Weights of a small transformer language model.
Architecture: RMSNorm before each block, biases on query, key and value, untied embeddings, normalized queries and keys, exclusive self-attention, capped logits.
Training: a variant of Muon for these matrices, 96M tokens, 5876 steps.
Each number is 500 + 25 x the weight over its row's rms, rounded and kept within 0 to 999. Layers, rows and columns count from 0. Numbers have three digits each. The size before them is the row's rms in percent of the matrix's.

# o: layer 5 attention output (transposed), 96x64, rms 0.21, rows 20-63, columns 0-63
# v: layer 5 attention value, 96x64, rms 0.297, rows 21-63, columns 0-63
# q: layer 5 attention query, 96x64, rms 0.218, rows 32-88, columns 0-63
# k: layer 5 attention key, 96x64, rms 0.221, rows 32-87, columns 0-63
o20 103:512495490467484504487532480464537521493445512527457520516486528541472505448513483463471538484484532488489510455494482489540522502482523519505535474491492467512482470530490546532510501520503506
v21 101:540452514544491498482509447487469506505442530495489502491509473496506495492487508533511473534511511517501493516432473508501524508486525522516420498516507510464494483507525516527486522464487498
o21 099:495535512484522505525497524526483505498485499476473525480466522479534523508439456488489578520465532513489472491493487504482476505498453470529528524524492475531479524505477521528477515491480527
v22 108:524463529487464475525509483500498519515540502462500477500505501503498527489513555499560500508487473510511515503501498521443534555489459471508521502516487510457479499454451503495493516513459518
o22 110:465508523423538528454485501503501516505467479529497489524510467456540533461479467526493501507492481521501538505509497447496515492508504525500462483495507524519459533502507525480508521469485517
v23 106:507506493491522546519487506570528503494497470472526516499510473488509494498516508478538525514528517562500507524543521494436479502477493478548497465530526546509491518521492521499516503517470478
o23 104:483499527454486545511541484526527521524504473524495495529493496501518452481495523547529503501471492513538526482517500478461486454474461494471478473502506552507520465473503475500502509471459522
v24 107:499490522530476461500495508467510476487466488475452458491511522510439486500502492461517486455513490481547497545484519459487482474536501492502481533480514519493513448509512464515484498459481528
o24 101:519506486545510514493471500463496514490532472477533510501536526489505537476542496495470522561532519494468492478502499514536531452522488490563521504494492463495498477535503508495468491495459468
v25 091:522517538488573493499512491476458512521513507491504447482482484481511507503521466448539489439487517523539494513541504507518514496534493521500510529470518502504501522552498538512523480506493517
o25 101:450510473490473547485482495558487505479505489510466522472574516524500477519486446512497525509483495485522506509541520476527501464487518513553501464508529481490517492505465491509525498489504473
v26 093:480518494538538466537495478479480489535510489527517516519481474494484489511507508533472500528495505501522535451491545524491508489514439503559525451542524500540512489494480480503535478499478507
o26 088:464499485460462499527527503470502515499491509512486497531565500486547445490505501482536468523470504468505488500509541493474479546478505531478465481487473540500446488505497500535513513514488485
v27 098:528494485517481527467530485491482525466470519479501495456468482479505555518506517479508478545522499445500494502489517474474520462487557494495504469508445484470482532511469492493489482475461493
o27 102:501538488456552486489470477501488469538530494529505547508445514550491527501452469523506499463490521476493489515476495523499496506515509472514511517494490522525499553516493500478526530540528520
v28 109:508493497487465488497501448451461505486512501440538535529519504509517479556502528512495511469459515492518526495510486487540472520514491465488500528521534519491505493513526466449535508534502502
o28 096:487449505515507489483495558537483498530495527484472520492508475460480503507489532479471500509471496520545545500548526442487500483498514495548515482518474481510453510513499483536545485508506507
v29 108:492523534547497494488549480454508490526478556468527520500496544491487473498550504496484540471486505480494478471437480487510481504499506528510516476496509556491487505519495520551518496507489492
o29 118:490503501477466518534453494515448487494528539481522500515532495479450540532522479520455482483513535489528452527509513482517504476494491470465534521470457498509467474492512493503528489475520494
v30 093:520542476512500504477530482465479479512495529528492453480449501503512511481542487490516538518481520486517495492542526510507469498457504483518502500513531498515460489522472473457540465483446531
o30 091:468498487471467511486489497501498484467534554526493513490533540476524495524512522509498504499480490468492506509473510542494493505504536491509530488510440522521576516538478472516521550517534509
v31 097:522565518536516496479517517533530512546458510481534472495513488502504520480492502468510516481500535528475518490542462520487511517493509538480480529478452470488502531494463490450518475500495472
o31 102:496490525489541528496499448501495507457506510497527524503491501557499523457493497507543476482511474515558454529485511541493469455517508522481501469500521467484490491533486467485522540484496518
q32 063:445498464488539550444522498484557519506528523517494492482480427508498521533490476533522490521503488476490533509478494473514493470504503479467487522547506486522532506499501501476496496477503510
k32 063:522475534491507505487501486548442492470502484511452499518491471500482477479495574486515530522483502533581476512507516510474508481502484510496523521502490494514474450508462500524507482480481494
q33 103:516510486485525522547519503543509513536547484512499512528487508475450524501479540538486495506494536500509492505466482475516487536464529544512510508503543505493444514513544494538498503509529537
k33 087:475476508528512502475508516474523484484475548513480510497486444517530494512547464479517463503556468479459498449517463501504533471513474481491471477456496509491521508474515476503513495528498472
q34 077:523471471536559471542488521486487498525478497500492526543516539497515518531529512453476456493507512456488496516500497524491501531482488481512480490484483478506485456501502539488508480558499549
k34 093:490492468513497474477481437498460521509439500507499512479519472500514518469466500491459514475458486546462504510507500497502512432487496515504488513534496478479444507484471528492477514487495468
q35 134:512513506489467506489464486482438445480479502481466521518523543507530518484507483487475507492505507473481501496514519532481507476574505509552504465497462478500529474550480503524495509532500501
k35 104:494515493524479495487506534526433503502478500479505497509504569496498494514513443464507510492529501451504513507530499497487487499523476482484506514432508444513524482502461497479470468536481496
q36 132:487559546478452510451481491530533522490508495501488479508459446489520493520462475519524516489466528527535517472490494511497490502554475502490505487527510501495482539506499539539466507507497506
k36 125:523508512503535474487503457521550505492519504500464463522517470513539520494492556495520482472456527536478467499491497491539514505471506482484527496537529511518516511486541497542508511451466524
q37 136:506508541505498516543520505492546526504516496525517500490469460492454488519482514532521508523510492510522528481493530455522515540473490507472515531459544502487454547448511510468490489482511466
k37 099:520493462504505521483491439523507543480494525521470452531521474527486495480504508475495508471512502542462486493519508480552512493506513516497523485510518468517468531478497509500466459445478546
q38 070:517532556488437478469479501562497464478501497495466506504500483465555495508495479485513503506443514501505489533501519517515513446527473482507505469491500487521539493529490532524525507514486504
k38 131:520480518463526499505488478524503492511483475513472480478519561495547543494480549498491496471413520513465482492496528500476496494474503496513513499530516509532544500471522516488511539529508508
q39 149:508548559500448517513472484546542510460514491524487494509488479465523499554471513522514503492465503528519522490504536477525548503510482472504531487466522470494512538481509521473498492489502494
k39 118:518478491489527511489522457492507526500495477540475465498523531509543537497470570488506498457474513521459466482491529476535511494473513515518540526525482487557526505470517520509518498509493511
q40 118:496463498554484519541509516491570509514508529514494503486552556522477515543471504500468508526494474470524505483501492475519505493485539518487515504511508493482488504468530474461479448499529496
k40 103:531481507477518528511507512502505505452502494506492531553535486506490451518538503481502467498506478517461470511520510482522502483497534479481517549467457482491511484513461500535539462486442523
q41 074:507517523514507499494519529485448526490447499482537467522500487528546465512477509493477486466485517533500447502519479509530490495458499509467503466518523510511495472459501518515490453470514446
k41 083:475495489559451452511465493495469516528518463508488506498520481502502523471506493528508503487509537498465541521483549499503525474478506541513514514502529517517459478530513554547508525511510489
q42 090:497497536483490471553501499475470504513503492540508524503516450465455525494495481497508565517531512536481456518457498492512473555494493521530519542492489459525500480503503482483515505503484475
k42 108:479527492509463514519465538498547496531493515480509526477537563491483457513490474503508492543466481461502509478479454506445483510510468488517478524461508506487500480511514491458529510504480483
q43 089:495479496491505554532506542512504509490489517501495501502554563546538519521488549488530484503514520493489510491491514496489475512512519462511512496520488467521491491500515498516421475441491492
k43 101:457471460512531514498517473521471530513482486473507464506531513548502462501491506516507475493542456519496506478527518488517495473479485553517515539538481513512480514490485521478566524505478472
q44 094:522504514465486461516503529514535446520504499511477508510441504514468564480484491502483490481485464426475466472475479491528462493539526499506497490470487489479500526495524503481486489483508507
k44 086:531483534501531519479510542547503451515498503481475533516499519486514463477510513502507506527461535516510467507504419507449472525508529506501501525491526496527543530478490485498495478490531508
q45 094:492449502508483496505517465503510516484478539487485475514476438489485497517551497502509493506492469520487565502496482540501504537521453515529445481508517507467493488514517490501510466543498454
k45 088:547486535561558542495504492492532492501479462500535478549457467514532447505500538496492464511530478483484520469507514503491488483520525510499517515511494505504525522493501512507492496548517479
q46 076:537479503487476472465512495516496487479508489459484491475507519514480502505532498509480539475517529473468472533493497526533517486520494491541507520448530448489517488500555571466490492496493527
k46 125:487477491501519493489538511462525539507532511517515461504502524531472527488456497500506549468514518482455506492456495491542503545506516549513522481541492523490480511481535530471509518507533538
q47 087:483521482510493489513506545466526518497496543503479488516466503512482484548475454494523484520506540495512513473452482526497503504518570494468494508544519506466436528485495505516464486493509522
k47 088:487496475519483503512451516536536484514481512483472521531494474507507497523486480533505491533497539468491522464509496527476507497522533497504452509498541550513543463540520516510497516430513523
q48 113:495472502513465481487503509481499477513514514512512488493512493457480516555493457480498511534540470443524544505494530511451499528544493506502473501456518506476451502484525504487499443521508476
k48 094:529498482487485520521482523505531468472465501503472502515450532455494508493510495524468509503485526472513511466493504533480483568537485517527470474492518490494513525472516492477479461499569525
q49 078:488518503556538488498507535522491511533518454510557527488452511503528518461490516514507480533490519484505493511503533488513526491458494502453535498514534503500535484456493500495496475462485550
k49 085:478565542502463496518490491501456465500481541504531553443544526467497538475493491493512496522468491489517517511506516508483512486462506502489483452509492526515497486483532464487521476485514515
q50 086:479495482472500505515454484492507511493456510482479502490506454498480506495517496535523502452495518543503510534524535502482476463515460545538488480537504490477439532535487544519537497503491477
k50 094:508539525500487522498524475517457494497471504543473512518500465539528532481490466484489516448520487534517494495535524481531463519484494532475509528520490485458429467483493523505515532496501501
q51 098:499475514532529488484522513516533528501431488519524481513529509531517506494507511516510525503503511507505504511465487503549519439516531497490514444479508540500541449480529490465482501502533534
k51 080:517516458510479465490475497515492497485544558485550490470521451524537530515502487503548505545483511484493514480520491484543538487476479493484493532500489513543496449524494521518505485515525515
q52 114:492527478467530550533496507473492545485481494516482511500538502483466495486491478467463491458493529526514536495474531445506495503440488455516493497505502496500454499483501528510531526463478498
k52 094:499460497523481526517455508445517469520508503489466523535522473512489516500514480467533478490513486560496474485507469473509522473465511491509486517515501514474463501472510546527524447459506488
q53 094:494510534498479501520488549476514480518501473508501524481524526512467545510508512521481488529517484456519501532522519495491502448498509540561499521446491506462440518523525480493504507530503468
k53 098:558502516484510479482510509475470493517489509457519469504465542487507523481488514492501506469504539526503496493445506490540487517503492540460477515514548473495474493475536531521459537468505464
q54 078:502478520536464472489513528493470502494502479509524500510541521496502504528547507531492548528521484495541502476487536519459482436550492518534516542518499506511524465518496494507466484524517467
k54 087:493512522512525524491516471535505494489482471530470466491471482516496493542506523472486467540482495503518517546507504502468473556503469535469498482511497461508488488532509483487466526489478421
q55 100:475491519523438470527468505496456471479497553501503500474501481476490484478506511483483490528497457479524507545555500534503494511524490551486482546505493505460487520493514463524519483506516467
k55 102:458544533494486531543489464489498466469480524485485532487455508452532478467488510488459514539503492497518525447532509524473488506520490528493488466489511499475502470512464527496479487507486464
q56 101:512514481510560533516515520473523555488493510508518502546512496521538501534501549511531480478510471536504463474504483502522503532476527464493483482519505539515498470467492482483508500448536526
k56 105:515496486485486516455476574494502486490518485461480547481492478501526492530510515555512487547442492529550496550498496516499495495486472466490498525483496494497506481529514525529515505480526485
q57 077:488463506480511487494523443503510454490483490513513468513508496475481503501528494484533505504520494542479502526507486496489541516446522503550514476499501516485505479489516506521594502507469450
k57 091:530500468492521467490519473449507531517486499539507485507490506518478478485525504447493522418495486517494521505480493470507513509476521484496558535513459476493482502456487531523520513511461505
q58 082:505493485514563500525511507528468486488498489477534502525505538505556533532503564500511455516519500533513491500523494526479485526506516477491533486499519517531550483502486481520508565483477500
k58 122:520494462491522499478526462497474529516532520525514466473523518500499516453493548530488490445521530520504493484495556497504496525505480540494535498538483511509485495481476521518459558492534503
q59 107:495511503550504500529514538482502486503499518468535510516526545504477545517515504463508503529486497469472492498520473451552513475464528476490535484494501497516500456449539497493484492453504471
k59 108:496503513484513522544470523456516486562490498523504537478520524465492510509551498499426515530472483475511519479511487500465522485511509507562496490472479484511531496516527485478497515523527515
q60 094:517494504493490490523525526483522506505454458510477506526566522517497497518553478487515541504503489486499489471488499472545506434513523466512524472470465516492541484506479530478480544499509495
k60 092:482466495487478499488465520523536493499535506500507498498502503522514506504514466491532488550453554506489484505492458461447513486478476469538466507499495485500543479512489490508446488473555476
q61 081:498517492481490469450530444480450471516528493494534536547469471440516469499506447497502483512494528524499516506518503484467484482500485503497505505507470480519499493523502502517497555538492532
k61 086:526445510514524464490497458495479514502459458534492485500466462481491482535488508489477493522470521510533518486494507490467529467549497494512495471477497503534515516530485474513426506518473480
q62 116:510553494481494496488510498507474475505499473498493501495502491557515485458485441452506521480482528495505497493517496501476490427512532461517507500521469494480515527527479463509536531456460505
k62 091:484489456514485508497498468540461524550530518504464430488503443524510489504525519475506502481529506526505521488515513511530497491518496462506475503506511509529501547537472487491458531481472474
q63 079:500555464514522547536496493482519527468532545498500491499514472520517503501467501471509488467494531527514493459489488484503477510455506506489513504557524500503443473476485538528515538474517518
k63 099:480524491474481506498486490488507503529529483485476492519532487540480530495513488536454536479485526521518487530473515487526497578506496515504490496533507499487491453538512533497538498431485529
v32 094:492490510458527539485472486481464488469486488525482489536532508500481512531500493501496514552522460510510484520540501495559496481497504488512497486512563526498533493506527480510484551445464513
o32 081:491514516492508441514510505493457504531496477484511504476499487509483490441491469477533471521512488516485487559534549470492506497456486508461538528473508482542475478510493512507552494497480520
v33 088:477495508490544521550506478523480487473483498525540503524512489518512493509492491532482525548503463480458516486532517528511477460506495501568497475560516493511540489531513506528542504497505522
o33 081:505460485517519517541456501474490501539489485490495472441481525482471547488508495481446523521557517516488497538491504457506511510461512517474519505490525477548521503482533516465511510505496497
v34 079:510528501516489491499484490487512502492535538540501508547477508497501487519505500490489530511502513500489488499442532483519454492494474542485437532505574541519459495457492468494535511498496500
o34 082:515466546513526478487498515524485435493488448499493519501530543477510486474520516527530486499530517470501455546495522530481509480494455500525501470480512506496547475537475493487503534507474510
v35 091:474472521571485481506534481469498538522470451493496513500532487512499517492496511508504489542514536503504551496487510508488468498515531499499519476497500545466468507477491561479512523457466484
o35 084:522514489478524510470487491480538511459525500500492510502488482519482532480517483467523488453486435481476537509506484515495488519562530459509492473468507466520517452514489514519537488543519480
v36 095:486449490512508548495467487511465491496501490471457507491535515505488430510524509501516527519527457535492462499494453514494487479537450484545491496490492484506523502504506521546501536476485506
o36 093:486524472526492501511529475476526533493534534494470488480502493458449511508476546487507489487482530505488478504510508477531523519416530521480516532546495513517504476457522484503523481471503486
v37 074:493450549483529527489495497472495480536558488502468502458513521489490446469468468531478565492481523511484510511523506518488476507522459481512498475457490482519502509518495514497508464497479491
o37 069:473525438510519532497547493530508579497539490487521487532489475482471515518490514488527478488527495495508492463472507451484492532502491516486468537512538526481512529478500479490510512465490481
v38 088:470480544500525521504502500513486474491498504500481462494488462518461492468469508526515441497532479499500478524478456526495491505523508485562495470494526445492510478484515471513541507458474538
o38 084:520469458529520513509487518511489554517519501469552498483514519518477475498506517492528491487473511516497493549482505472493504478461526487426527512539489493504522496472500521475557486464496533
v39 076:541487503486498510528523460497476526518522510524504520491528537496459492539515513495529467545534460476476525488472495529511465526512527493479483474479524460472507517479482501522497531516435528
o39 071:494489503506527517529486487487544490493517522475536524529500521518489504486524502495540459500521510511493500559541504487478486491458477469495514480505522465472501474470497544510550432472495462
v40 072:471514489514549455500509496499486498539514502493527491495512500510510501498490515514507480499472535526563495471504476459507519460490463539465528482517467478485469524457526510453495460487546481
o40 068:509524534505453500480504481510499465530516518504488477527430485496509490482529487509513518527499488468497522477469461530474486461567526514474491509490481507456540511531528488520466489495527479
v41 079:536449528516502464489514497501475494506500504505564506485521501509521534484494499559476541530511507509461504491475470521488510525461564497506491491501530477440508513480497521525488480508536513
o41 072:468457458503480523528476458459500490486510513448520487496487519503489535482507504463493493506504468463543534526549505495514499498522477540516479512464472484467500535503470459467502500494489464
v42 080:539479490511525539488457479510489530524531492507537538475471554465492478523503483483474491492470509468437495488493488508501503448509523486517497495469466509494457508499532516516516543505537488
o42 072:509506544502539479492505525481542495473496515506526514535524519484499536510545508552492473516573493537523496494516494516498515531494464503470506540536487501496525533491470482477518461460497483
v43 085:483528518508498502469574484501505514506508452497501494528538458503476519500506512496438456505488506488548499523493539512500467501472512464523461491536509545484483458474522494489497496491526505
o43 080:514479515486553485499491528502476446507507496504523492512518488558513510493549520446508507521520467450450490480491503514507493473517533472506527506440495488544517460520487504516492519516498507
v44 078:533516473513510525524485529495488459453527497475506479501488469509472492498510554535504505461498505522496520516519505478537491463523488498532469457470526482539450510510557475534523507489514509
o44 078:506489528537451473495465502502493476513474490502528469488513567490489443533483483505515503517523496508502468499481508497473513535468512503453513528510521512521557469464478486458518488461505501
v45 083:541491529501501499515449538528538519509566473510502452506500494535514549499500491467512495487460505475542478496510471469463495496477471507487497485453480503536474503485508499507522514505525459
o45 075:533505520510512490505501479536503460480501512486514498509520492455534468536545509526497482478488493504509466501488502545440445503533467520458515535517468547520504504499460487538479511490512511
v46 075:497547510520486506475518466495499486488471501523516502520454497528526515569495528475492502522491512495481527482470455484469475564473462484475490513510477548460497487520480475493521467503488511
o46 080:522486510510529505484471502475527526501490462543549501498523517458512459458513491520473500481510497486499483474490488522566517498527506499524502469459480482473528526499471548498481553536501517
v47 082:525498507456458568499536524461463484492473530520481484461532473491550499508515491498501459487540517477529520512545501493484517485504472464507505538516493513476467492526524517488507473490513505
o47 072:484510540466480520501488511463544558482519518517558452519477490541494489474480512500483511458479507476494486478470512512511509501497490502443510491499513505513507502492501536441454530500520530
v48 095:515474511480504511485509485543492516534523509486515504505487447468470517522488500447509470482475527542485483492499511557497489549478510487539458483529515522493525487519452485505539469543495491
o48 101:501515484479570493512515517515504457500518453499516473522542521498510541523535496462465483500491514515516519460480458485519495468488524437526496500515492501523456481481474512496490521471465507
v49 096:491500469477499473514495500531510490463474542458495522483547505502448493485461502490526472542488495495466514500496475516484523494520553513487465491453489487534521526505493556492468505500471456
o49 087:509480481481498529484493475481523496513513521485456480552491493499470502527515458505515495475488508494490530534511507464490538510476497504526491467584510511493466518515451496508544452464517489
v50 082:524524470498486485477531501496489508494505463508479512466477508527517485498488519519483516505468522461478489489530516495536484490533431461500431539502463506501484454521515484514510445470489510
o50 078:512489513496522540520500522475509543488459490538503485503496496515512462540504528523489494492513485514545466470487494479496500500480538511532499490456500527515552505430475483470492518527485557
v51 072:544541455526510484483506502465483504511494514465552477453507506500508471507554505544490485458482496517520453468506510494483525486488506504488546477479499532500480487501521520443490491503465474
o51 063:512536489515464455510477527451520500515483490458489511531462485450508470534477500477490509532495513468476511469455482529504492489550486495475460516506461525481502513515508460517483485530525487
v52 096:487461580479517548500519507462491507465464503507483494479485489494513481487530496485499490505525509490484458490495455514515486476511504531500459521466516471509488510553529524544527506465523525
o52 084:462483485495538546553512491493517532497485490488513512480518505514526465461475550523519500486491504503525536548481520476498473511449507505441477500516494530521494492464464499459501533489520495
v53 082:515487478562496460529491492549507502522467471517491530542506502480531514488491513469514498519510482499489466504504517476489478521527554476474556471481477500535496524506509506484482536495560511
o53 082:473481527493486479476473483498505492487471530509443515484538515451498516503537501499487551518496485518522526494490488525524539539512504542525487465501483471479458475531562520537501504491522494
v54 087:497516516486485492520476468456495498480515521479509469471503477492524475516481484457467530462529502476513495526503532517492461501498474463569446531512505510491464444491482504496514506512464529
o54 075:521476501506519473527514518520513499519528482508537483485486498518541538527500570493487463468516471513458485481493495492507560517468520501485511548469527509536527506450504523473470492497481514
v55 089:514488482446456510492506502519513481466504517510513581480515508496519505504538523448484474509521515453496488506509550465486444516522528485504523531537514503491529484491484508467503483501494508
o55 085:533478524491521521521548510493520506524485497480476535521513507555490514510534516503496535491539496487502495541510536525520479506454470513528488456480532444459465472495514529493490487521534493
v56 063:475480481455539528489467493471476494528524481486461489556496481491487470519494537500461454479476510501494530503534475482535505514477494512507504539457544515495462500504514514490469478505537536
o56 066:533494526514525527533501482489472469505537478507525533532490536532468490477484489500534495523547496497493493490472533530499529502510521514496524537424502495485467456487443507490512497481477489
v57 086:488473499444526496517489485475498494501505491446501494564523554522505512519513479492542521490474531510510522462482513491507475532480527529516522538508524495494548467533512494479508448487517512
o57 083:531514474501546499551498459501530463520509484513500502499481493519477517510527445504495502519494520493496481531505485502497512500455487508499471526421525509464441518488494490487492546502518459
v58 091:508466520511449515499474487512496488472492523543507476463503472484496517526479453526512495472513562481483487561513490505462502502480491548496460530470469448492478496502511509521496503466484500
o58 084:514492491475513547484453463520524515507533511484514462513500476491499476498477528490491474458509474512549489488514491495529506474467481478458465476551499564486520518490455494465487486475509516
v59 076:487509527525502461474449502463515477525487534543518478528509526518484487514521514513523507486527509479492512503491477435515487472503512522524511472462468490513529503500515460556489496472479559
o59 062:510473519486505508448506527498521501509511496507512527466440493482508472513463487512541493510515496540527510522536509517501449503473526519432499501480506518485506549458514534503535509510495453
v60 094:490557474500528473531521494521512520513489476520526496504484488493522512528553518477548521505491499476482475516522531485453518538502480502487496491501573502493497562521499507520500510457537500
o60 091:539493507534456469543491464539505471476482506490482476515528504446528489474503470510500512512483517534490526494494482515524480496489473509475520440516487510486513475546519523471489476560515518
v61 083:476516439482533544490516516477506477531520517485515519528505475494514487546453539515488509523500545476468479515488514504508529494524496521439536484498469497452492486467529496465502505503490475
o61 071:494504515499444520487511498488484529490496463495528479531492508494464514459564517545515491509534508504490506478492485523520494478546547497517497468465495511499505500530521478531476435509550510
v62 101:542507502475454492522541514493493471544498541498535520466506479511513504474465499516481437511476530499507496514489491506488534518519519513496514527517449523503507543498477501449522468526482460
o62 092:492521524499508526485456551497516543481493497485487486531498516555503508530526498516472477457508514479524518479464500517484475495570525490502480448526493492455474534527478520510470505517506510
v63 089:521514465500518455501492526537465555527500513487520491485486497470542498512491510537537487517503520498494488473516487491473523470495516489437534493494516490470468548458480493461477464497510463
o63 086:517534519503446511488479480477499476485487520474491500534489485465521491494516455503502518498468516532520509482487514522478498442585507526516490474545479485463506502557509495485491475507487513
q64 131:433504479507558520492479463484494511490465471517510495501485489499532536474501457496460513506504471507516554529529513490481535483515515526536459491523516496502474527513453496467526488499473487
k64 065:491520499468512553510507455448548507482498486505489513490517466515526495480492496486471532457488482472459508495490474480504508455484492472504528448517504467518552490540519528505496510491454507
q65 116:474507497516533529503479525512450494493510473483519480542484475451515533489472473504483519507510496495506561514505523484441520496550489502522466503518535479483438522503499501462512493481476526
k65 113:519483509544514500468488510481481504492491509503500517506471524489482552484503438477457524468513511499534534512528455468468536497548495519503460494519508499477482537504495509463474464490469538
q66 113:534541510504441491528490488525531475532541515512482497492508501470485491558473525492536497505485490484504467462500513471512498498470486473489537542454491508485531499466560508530497496495523483
k66 121:475536488456454489523497447516572472514503526501474513469512479461525479535499530518521491530473511521485465475467537486527498516471495489505519511497494514498520473498526473520530501464519482
q67 090:522454495507501482523518530498508520516490523506491517475525520556472466515529562515520475511502517481490439498494503534536447495460531496463522507483466517525512479491472475512484496519530504
k67 075:506495497489492539481539530467486533487503493490510506497508513586493472472515490508527521471522522486486468500476491549518445489484511477439527464529498507527512466520508520519472512506513512
q68 087:516460463518536465509517551459475512501483503495505507498486518553463466485543509527505494520516504485470477538490471530515463532481518523468481495508471530525483485505440473490504496525523492
k68 128:535463491536520491495510552463419514485516504490514488523486518574458498484519484496511513473527500457496516540506481529490465495510520502461503497502490491506486513507488510494460510534519520
q69 076:511454479507546459474519543483471501481479486470515489519475500538506494454534467516496506502513525518468517547482459519495495540513493517485463468530508520536476491532445498478501495508497513
k69 078:502483521548542491509510553465444504488493476507501496498478524516501513486457508485480542480516473441515504496498465518476495487513491513497460486480528494492508524483515507466468542560500531
q70 116:496552524488436526498479449546538490498527508516487500488531496452523511545467503473507494485476494505520495465503534481497527464510497470518535510494505464482527502483553531514505492488485500
k70 156:452533517481483517521496474523548487520479485510478511467499502423556502506443533495470529512477490529493473450508496483500522509489487508529481505496526507514540482472536489498518500479492498
q71 068:493541528487443535527495465549523493504511507530486501477528496454507513543460529475488507490490487497529499440501530482486511463498505487524537515480488479480545513470549517509478499503499508
k71 052:534492457479504489476505469510496487506503511492534493514469478545461485497547486534516456497505521552484514523499518501524465528489533515484539549514444499519503507526460490522489451496504488
q72 097:490504467481513517528513534502523502497501508510476487491509538473481482481469511498539490491488522544461505522461479452540497549424537512492509491536499517526498507474489530510555522487508506
k72 126:491517456486507500539522487474509517505510497526461505494514508459470497508502503505547490493499527550476499503508462472512501587436504495494514479525494532512474495494506510533554501470510489
q73 102:508545485507442503519488450498471484494544509511521496514527508482475457477501491509556491515513503469517458464499503539469476480541487502472512508501498530449529472510502452492495491480486480
k73 105:504527469498455534527483462496488476507512485512502481517520472478476480468462506510554511517526504481534435481534489513454505459548515500507484490498530500464513464503488462499466484492514484
q74 079:483501517516509501540472474526500463467524557495506520501492539497552537469480531456487445461473515492521476495517500531504486499510513484456521523523479515499509490515487459527482528476514532
k74 097:460546520515523517524461502518517482458529549517520535457520530496551520465494544478478469490492497497537475492512493540479475492502513497460500501512474538503486481508498477511489529496487545
q75 092:456480495492529533521482463550474510507525490496511492464516530501506526494472500484499502471511533512515456552494520497509555525465490504492508495494544498521483479481503496438514498501509568
k75 104:475505479509512499498477474522473507514526514472514464468524518501502514497483504469482521483516513463520435563460519500543567507499519501497507524502511480520468500494521498481525480483502568
q76 085:521505508480534532525500455535524529518518487519502500457504481512473526454501514483458542489522505512517471490480489460542481476445471515507531508511516505506499483514538524487527536504470450
k76 089:528495522452535523529503446530514512511512496520507491468536466540489525450458504462493519491538503526512468487495489464506465499459470503486536518484511494489508463514537518517509528512468488
q77 084:512502526531527482431495545504480487489488481488535507513492518504512490543507525544528509477504510528465480496479478546495475494569549464513488458503508489498519526503513482477486502496534525
k77 101:532501509536489496437518547501500494490491465474538527526500540506521510538499522533545490473499507506501499509489494540509462454523548466473491494527506477518539544500503500461492481496523511
q78 068:445505441541538538518497500481486477459521499481519485470533534462519501501487533497487460493500489514490514523518498468466470524491526490517479462542503539505550514491481471481481493493505489
k78 085:468495485556527522501455522472481487464524511504493472468561506470545504515501488503488467506494477475488524506532507487515500533505531475540495461541480496486524495516460466477487501454488514
q79 091:493477517505511473515486491502508466534479480532462520489503507527498507508506529470510538445530481516517499528472523505522530539459525501523486493487536454495445480488518543469556510526492510
k79 097:532487523506528458510492491529479459540483499526474503504514517546518518512498527453504513439504484475518490507464511521518534551484509514482514485504512442488464503487545529500540511514502479
q80 068:472531463430477523518502472527474476497531506511479494501518523481486530444461505487515480505491529491513474478508496486466473531489475505500537487494477552511508468529525475544476528526516497
k80 078:512532480448484536521472483530483486503529517512477485491524506457515518455459478474512506483517552494504479498521483478464462533491490503505517453500489542519489515505496511575483530497504510
q81 104:499520465547538534514513502512534512481574484473536497448490527515488514482493504482481474507522529507495485498492480484485449549501490515507539503534546499501523513526495474489459508519476491
k81 113:495514485544520510514499486510514501496547508486498478463515518505511529469484510484479465518515520501506480476457493509501436560512474513471497546542516496512544497537505458481443509483498523
q82 085:470479530524509492494472562523480477451474514502495498471549541486530504504528529493447486512495519512526475509524530538511497512515527513539512483521481483521469538534481478523473524520515489
k82 087:469510525535520504463502541517466487453511517504487499487553553514527499506525552468460474506489531503546516508523535532511463524528503491519513503495505474506488502527492497527470527539519508
q83 092:498479458520532529533536521449556538481473496479511512493528541492488493486507545465506480504530524519467513474487504509505524517462500500491501480511548490497494475459500541487462496474472522
k83 096:491464473526520497541490527458573516470505512481523493500540517511496506473483531482524468508506517519462505514523507515513546518447485471517491505529522487503495457466529503505486466461490521
q84 094:493452511551533485515525511500543506483511531478518504444530524482482520515512534459491481512508501491471518523472501499549517538461539496471500493530524502513499500466523503468469462503538513
k84 111:486467492556550493506498510494548478468531512490515486464529520498496538495511553481466503496508476494474515536505502506558506499496528504475509520506540484527499483471529488459517455505530529
q85 081:493499507508478470521487508487509479477484525500460539536496541514532487503500496442511466497482518468510525472520510564490549483542507489483516522489481483488473484501459491537479496499501566
k85 086:481524507521485465521483536510513485490496539505493533503470561518518506484528552479486498504468533455519514484494517568492548461533529504487485528504500501488474488493505474515481514528510542
q86 087:487532517465502485486485498531485497499466488531428501480529515513502498471494484491473559499484505471513515496493501494530510443472512507524517480518451517524540517522489519518553537541498488
k86 087:531505521467499492465501495526451502520475487523470500463504507542522499466491497477503538476475546471499538507515510478522507444505544480508530480485501484492528518509486507523537548558512504
q87 089:459516501507471502449508485502485503451499508515505498484487506493545466450491484523532501483484531470501502558492528531489532482505517538492486483492519503500575492512486492467513550526491528
k87 101:450537516509451481462499485490485547453510505497503487474488471489536449459478486475563468499476504480497505537510510521495531507514495504459479476502486524516557512511501482503514508512515516
q88 088:469468528505503510472522488569494530486475479494455488465473451517520470481492500482498501507495535529536563516507502500484523491518473540517505461512515503521505483531481522491527515541510534